config.yaml
num_attention_heads: 2
tie_word_embeddings: true
weight_decay: 0.16
Each number is 50 + 10 x the weight over the matrix's rms, rounded and kept within 0 to 99. Layers, rows and columns count from 0.

# layer 14 attention key, 256x256, rms 0.0679, rows 188-213, columns 0-63
52 48 40 58 47 42 59 35 56 53 35 48 39 73 57 63 50 42 32 66 57 43 51 47 63 43 39 58 49 58 42 59 40 52 61 58 44 49 53 46 38 60 50 48 62 59 48 48 40 50 53 39 50 52 61 56 41 46 36 46 60 49 44 49
46 63 38 55 57 31 33 54 53 47 54 42 45 74 55 39 45 50 49 45 41 45 46 60 51 61 50 44 46 45 39 55 60 55 52 60 52 62 37 38 57 54 44 45 53 52 40 69 41 39 53 37 54 44 56 49 49 59 47 32 37 55 60 45
72 56 45 56 37 38 57 48 35 43 47 48 52 47 61 48 47 56 63 37 55 53 52 28 67 51 24 41 44 74 50 58 52 59 48 55 49 56 48 45 68 37 44 47 46 31 53 49 46 68 49 38 54 42 55 48 28 53 36 43 54 38 43 41
42 57 46 60 41 49 62 65 48 39 47 57 72 50 56 52 50 40 55 49 39 44 46 26 36 59 58 63 59 36 67 59 61 54 40 39 79 46 46 35 47 44 44 47 55 54 47 29 39 33 55 44 70 40 45 41 47 64 38 54 51 48 47 64
42 39 56 59 46 56 41 48 40 38 54 25 54 53 65 43 49 46 39 47 50 52 43 53 67 59 45 56 51 61 50 54 37 64 50 48 40 48 49 54 60 37 59 47 44 46 49 57 51 47 59 45 48 61 45 68 55 64 39 43 31 55 48 37
39 53 45 65 54 50 35 56 43 52 57 40 58 49 33 47 44 38 48 56 45 45 44 41 65 44 49 48 37 26 59 48 61 44 42 56 51 48 54 44 46 45 45 50 58 61 43 52 37 44 64 68 45 55 58 51 49 45 45 54 49 45 44 39
53 51 40 24 52 67 59 51 45 47 47 55 53 45 48 50 42 45 40 36 64 39 49 53 62 64 45 67 53 50 56 51 66 58 56 37 44 52 40 37 57 58 55 50 54 36 57 41 56 61 72 66 62 43 59 46 43 49 38 61 43 46 27 28
58 44 52 50 52 40 45 50 48 46 32 61 68 54 36 52 59 39 40 41 40 41 56 52 65 59 53 47 52 51 52 46 36 55 41 43 72 67 36 35 70 50 58 33 55 43 66 59 49 37 40 34 42 44 62 37 58 56 33 52 28 56 46 40
41 39 52 59 50 45 57 66 66 46 50 49 46 61 57 52 51 52 49 62 48 42 60 45 39 52 44 45 34 36 55 40 53 52 40 50 43 57 41 39 48 56 41 62 31 40 39 39 48 52 59 52 26 53 37 38 49 44 73 40 60 50 35 46
42 44 51 62 28 49 48 40 55 52 40 47 56 54 47 58 33 43 61 33 31 45 55 57 56 49 42 61 36 46 56 40 49 43 49 57 65 56 42 26 41 55 44 43 46 46 53 53 47 46 49 54 41 59 60 50 56 55 48 39 43 60 54 38
64 70 48 44 42 52 49 57 37 65 37 49 52 43 40 53 60 56 44 49 46 52 67 37 48 40 28 42 40 41 34 48 42 43 44 43 58 47 60 50 47 53 62 45 47 58 55 60 62 47 48 51 68 65 56 48 59 49 47 47 39 57 48 60
57 31 46 52 33 56 37 38 43 58 57 51 47 48 69 65 55 47 50 59 57 65 49 50 46 55 25 58 47 62 48 39 51 48 45 59 54 42 62 31 54 62 51 52 39 31 52 40 50 55 43 79 74 53 43 48 60 55 66 44 34 56 38 52
68 65 52 35 45 49 69 49 57 55 55 55 56 48 70 42 55 57 54 85 59 46 50 48 53 58 54 46 56 52 54 49 40 58 55 45 27 42 66 50 73 51 38 40 35 55 38 53 48 57 42 61 41 66 53 47 45 56 69 41 64 52 49 48
65 50 52 35 54 52 55 36 39 34 43 50 39 45 37 47 46 63 51 43 58 45 56 50 43 56 54 42 65 60 49 56 43 53 60 45 46 36 58 77 72 45 45 49 20 42 58 59 49 59 50 58 47 42 66 41 57 50 58 61 74 48 73 66
44 53 43 51 41 34 36 52 59 44 60 51 48 44 52 58 63 63 49 59 51 67 50 58 58 26 69 57 46 54 48 46 25 52 61 47 46 60 48 46 37 37 58 51 46 28 66 52 41 57 46 52 44 54 52 47 64 41 52 38 58 48 55 41
35 52 44 49 58 46 34 45 55 48 51 51 62 55 59 52 46 52 46 63 59 61 45 41 43 39 53 31 35 38 51 50 58 40 47 47 52 49 51 56 67 55 34 50 43 74 47 60 39 40 60 53 52 67 40 47 61 57 64 50 60 50 65 51
48 40 43 39 39 42 39 52 56 47 50 55 53 73 49 44 44 50 51 57 68 71 54 44 65 52 37 33 47 71 47 52 61 56 46 53 45 54 56 40 65 44 59 51 37 42 55 51 37 46 45 51 46 44 58 40 45 51 58 44 54 50 62 41
44 72 49 50 51 38 49 59 61 42 36 50 62 50 56 67 48 43 29 41 38 29 59 42 51 67 54 50 42 28 80 52 63 71 49 39 57 65 56 45 54 35 54 46 47 69 46 58 44 25 54 36 45 42 52 42 40 52 47 55 63 53 51 48
35 30 50 42 64 54 59 39 35 71 66 55 25 45 16 46 68 99 37 60 54 55 51 99 54 68 83 37 40 42 45 08 10 47 47 55 37 67 47 63 39 52 70 38 45 48 55 75 57 69 38 45 09 88 41 74 48 59 58 49 37 83 37 26
55 51 52 53 45 47 47 55 47 51 50 47 59 53 51 52 46 48 52 54 51 58 44 42 52 40 33 45 50 49 43 53 55 50 50 51 43 48 64 50 54 51 53 55 51 48 45 48 42 50 42 49 55 50 56 45 53 45 51 50 57 37 54 51
42 68 46 58 48 38 51 59 59 57 56 69 62 45 59 46 49 33 52 30 39 53 40 46 34 46 58 62 41 34 35 48 60 56 32 52 43 55 61 24 35 45 56 37 57 68 36 49 72 48 40 34 58 33 54 59 66 61 68 42 43 54 48 64
44 47 51 26 60 55 72 51 46 42 51 44 53 28 46 43 56 68 55 36 38 48 67 63 42 45 73 61 53 34 53 50 44 47 57 44 38 40 47 51 43 56 43 40 54 63 47 47 63 51 44 56 56 49 50 48 45 55 65 69 50 52 51 58
65 46 59 49 48 56 52 37 50 50 64 44 44 37 31 51 51 55 52 49 54 60 51 64 55 47 52 57 51 65 42 41 53 57 56 47 59 46 53 52 49 57 74 40 43 59 27 52 56 60 33 55 52 59 42 57 63 50 61 49 49 51 49 47
62 39 57 50 43 37 43 57 39 52 55 53 62 50 33 50 59 60 46 49 39 57 53 88 60 58 68 52 65 51 59 40 42 64 52 43 44 55 62 24 37 28 66 42 41 45 58 58 53 39 27 49 50 69 40 55 49 59 57 36 46 51 32 54
43 44 56 61 43 40 32 46 48 51 54 47 60 47 32 47 43 40 42 49 36 66 55 57 54 25 53 53 48 43 58 54 44 56 34 45 46 58 56 39 39 59 57 40 49 57 53 50 63 47 37 52 48 71 38 55 63 51 62 45 56 64 34 54
50 59 46 57 49 39 57 52 53 59 54 57 53 41 58 57 48 33 59 41 42 51 44 48 59 54 53 36 64 52 35 58 42 36 35 41 60 40 46 47 40 42 56 52 64 45 57 46 53 49 41 53 66 43 55 41 52 49 59 52 35 64 49 46
# layer 14 attention query, 256x256, rms 0.0679, rows 189-213, columns 0-63
51 33 48 51 39 40 46 43 58 55 54 66 27 43 67 58 46 61 62 59 50 47 65 50 52 64 49 41 43 57 41 41 52 42 82 50 39 38 35 54 62 51 42 57 58 62 43 60 63 56 50 42 36 49 52 41 43 59 43 46 50 56 55 55
48 70 49 31 48 42 54 56 53 53 62 50 52 46 51 45 55 49 63 42 29 53 56 61 42 42 65 56 43 45 58 39 35 56 36 57 56 51 42 49 38 43 69 46 53 45 74 52 46 61 43 41 45 66 63 58 62 54 28 32 68 71 63 30
62 41 46 42 47 49 45 62 43 43 57 42 54 54 67 42 48 44 39 50 30 41 35 45 35 39 45 44 51 46 56 62 60 55 56 60 60 38 63 38 39 39 48 53 52 62 45 46 46 49 60 56 60 50 59 43 57 40 51 58 63 58 67 54
47 51 56 43 59 52 52 49 54 43 48 45 48 51 52 55 57 44 54 51 48 63 52 58 36 29 62 48 50 45 57 43 41 48 47 60 57 38 56 27 32 44 51 58 47 44 54 55 36 53 49 58 41 49 66 48 65 54 39 47 46 45 51 33
43 42 40 48 39 39 40 51 37 49 46 69 50 68 70 53 51 37 45 58 39 38 52 55 51 42 54 46 59 55 62 60 47 41 59 46 59 54 60 49 55 53 21 58 37 37 48 57 59 62 41 51 47 53 49 51 62 49 62 43 52 54 60 42
53 30 53 55 42 41 41 54 45 46 63 58 62 55 63 26 43 54 52 56 19 47 38 45 37 26 63 43 55 51 64 43 55 40 72 48 40 44 49 54 60 39 45 41 41 59 60 63 65 44 45 47 22 45 47 47 39 61 43 40 64 55 57 55
44 44 43 49 77 55 75 50 53 47 32 44 43 38 48 51 45 56 57 50 41 50 34 51 77 33 42 63 67 20 39 57 73 35 63 49 66 46 42 48 45 65 57 59 40 52 59 47 59 44 27 37 44 64 50 52 53 56 29 62 54 48 56 34
45 55 44 54 46 61 63 58 54 51 58 54 54 46 55 51 50 32 57 58 57 24 48 52 39 48 58 53 27 40 43 57 44 56 54 66 52 71 41 66 58 50 51 60 52 44 61 57 37 60 36 61 52 51 54 49 67 71 60 52 36 53 49 66
62 32 49 64 54 51 56 43 49 46 43 69 50 41 63 43 59 55 65 62 58 40 47 48 50 32 72 41 46 33 29 51 36 53 52 54 61 65 44 32 64 71 29 48 61 61 69 47 61 51 36 64 55 61 40 56 61 40 47 45 43 47 57 48
57 47 71 56 51 48 61 44 51 54 36 39 67 50 42 25 47 63 42 45 52 43 45 50 30 50 41 47 55 55 57 59 58 70 60 32 42 67 60 55 37 38 43 47 43 60 50 63 66 46 75 40 51 58 56 42 47 37 56 51 59 47 61 48
49 60 52 66 77 52 52 36 56 58 34 49 62 43 50 54 50 57 53 51 57 51 56 42 54 53 42 41 39 48 41 42 48 43 43 36 56 60 48 57 48 45 57 45 55 40 47 63 56 44 55 36 47 58 38 56 37 47 62 57 29 51 44 49
45 57 53 60 58 41 60 49 49 46 50 48 43 40 37 42 50 39 39 37 33 57 61 43 54 42 59 41 39 61 48 50 35 69 34 42 40 48 35 56 48 47 61 55 52 47 55 50 49 57 58 37 45 61 60 52 53 45 41 50 45 60 49 50
37 46 57 45 68 35 61 58 49 56 50 28 41 54 41 45 50 64 51 42 48 61 50 53 60 57 52 47 56 32 62 39 55 54 46 40 31 37 56 56 53 38 38 39 57 69 50 47 58 62 53 56 44 61 46 55 50 51 73 31 52 48 38 54
42 78 44 52 59 43 47 46 58 50 35 35 47 47 38 75 41 47 53 54 58 45 47 51 55 58 31 58 46 52 52 54 31 37 38 46 53 34 47 37 55 59 44 43 54 57 58 52 40 52 50 47 53 64 45 59 58 48 53 45 35 45 66 39
41 53 36 50 50 47 47 47 62 44 51 48 38 70 36 53 53 48 41 56 44 41 49 50 38 58 49 54 47 40 60 59 46 57 49 57 66 54 47 40 55 39 32 59 46 34 51 64 60 58 65 63 19 58 50 55 43 60 51 51 58 57 32 51
45 41 46 56 54 46 50 41 61 50 53 48 48 52 47 57 59 41 55 49 56 48 37 50 58 38 61 38 40 48 48 37 40 48 40 54 42 52 59 53 46 70 44 58 59 42 40 60 51 33 64 58 36 53 60 62 50 66 53 56 62 48 39 49
42 65 57 63 54 53 51 69 34 58 56 48 57 56 47 40 39 50 59 43 31 53 63 54 35 48 46 49 49 66 45 58 63 46 52 57 50 60 29 48 66 37 43 56 57 69 63 47 48 48 50 56 52 52 40 57 65 43 62 54 56 50 60 52
48 55 53 54 54 56 43 58 60 49 48 47 52 44 46 60 41 48 49 60 54 57 48 52 60 55 58 39 50 42 51 55 42 43 50 50 48 51 35 64 55 64 51 45 50 47 56 42 45 49 44 54 65 41 48 44 52 47 69 50 42 55 45 50
24 52 26 23 53 39 64 23 31 72 56 53 48 51 15 39 63 70 35 58 47 60 63 99 55 67 67 42 41 50 35 23 22 62 30 71 30 73 54 62 42 44 66 32 41 28 54 55 38 54 54 63 33 95 53 74 53 63 76 43 40 79 34 37
53 66 45 57 35 54 50 31 35 59 50 68 62 51 40 50 57 45 57 59 52 39 67 50 19 47 41 51 51 51 52 58 68 41 66 60 69 73 52 45 65 41 52 59 40 67 52 57 47 54 45 54 56 56 43 46 70 51 48 61 56 52 63 56
55 43 46 54 40 40 52 53 42 52 67 47 55 51 59 55 38 61 33 54 52 48 44 57 34 46 40 33 68 67 36 60 23 57 36 39 59 40 46 62 65 41 55 54 53 52 49 47 68 54 32 37 61 53 59 54 41 56 70 42 54 55 43 50
43 60 49 49 41 41 49 47 60 41 41 47 40 61 54 60 61 31 45 47 44 42 39 35 35 53 32 36 48 40 45 59 67 36 36 40 31 41 41 41 49 55 29 47 56 50 66 41 39 46 72 52 59 42 49 41 44 39 57 62 50 50 51 68
52 68 30 57 51 50 49 42 49 44 41 59 54 54 44 42 46 61 59 58 44 45 55 53 43 48 50 37 55 35 42 52 41 44 46 49 40 32 46 53 35 57 49 57 47 51 43 69 54 51 36 38 49 54 40 57 55 52 58 48 65 57 60 54
57 48 61 58 32 62 54 39 65 49 42 65 54 47 55 55 48 40 66 56 55 48 51 55 20 64 50 52 53 25 64 54 22 48 50 55 42 59 45 36 36 60 35 57 42 53 52 44 36 65 52 58 57 54 54 53 71 70 31 49 54 44 52 54
58 51 60 50 65 60 66 53 50 44 53 53 51 56 36 49 53 52 66 47 53 52 60 51 65 50 60 59 49 59 45 51 55 51 44 41 41 44 52 54 33 36 62 41 43 63 47 39 66 40 49 59 40 58 45 52 26 49 56 48 49 46 60 46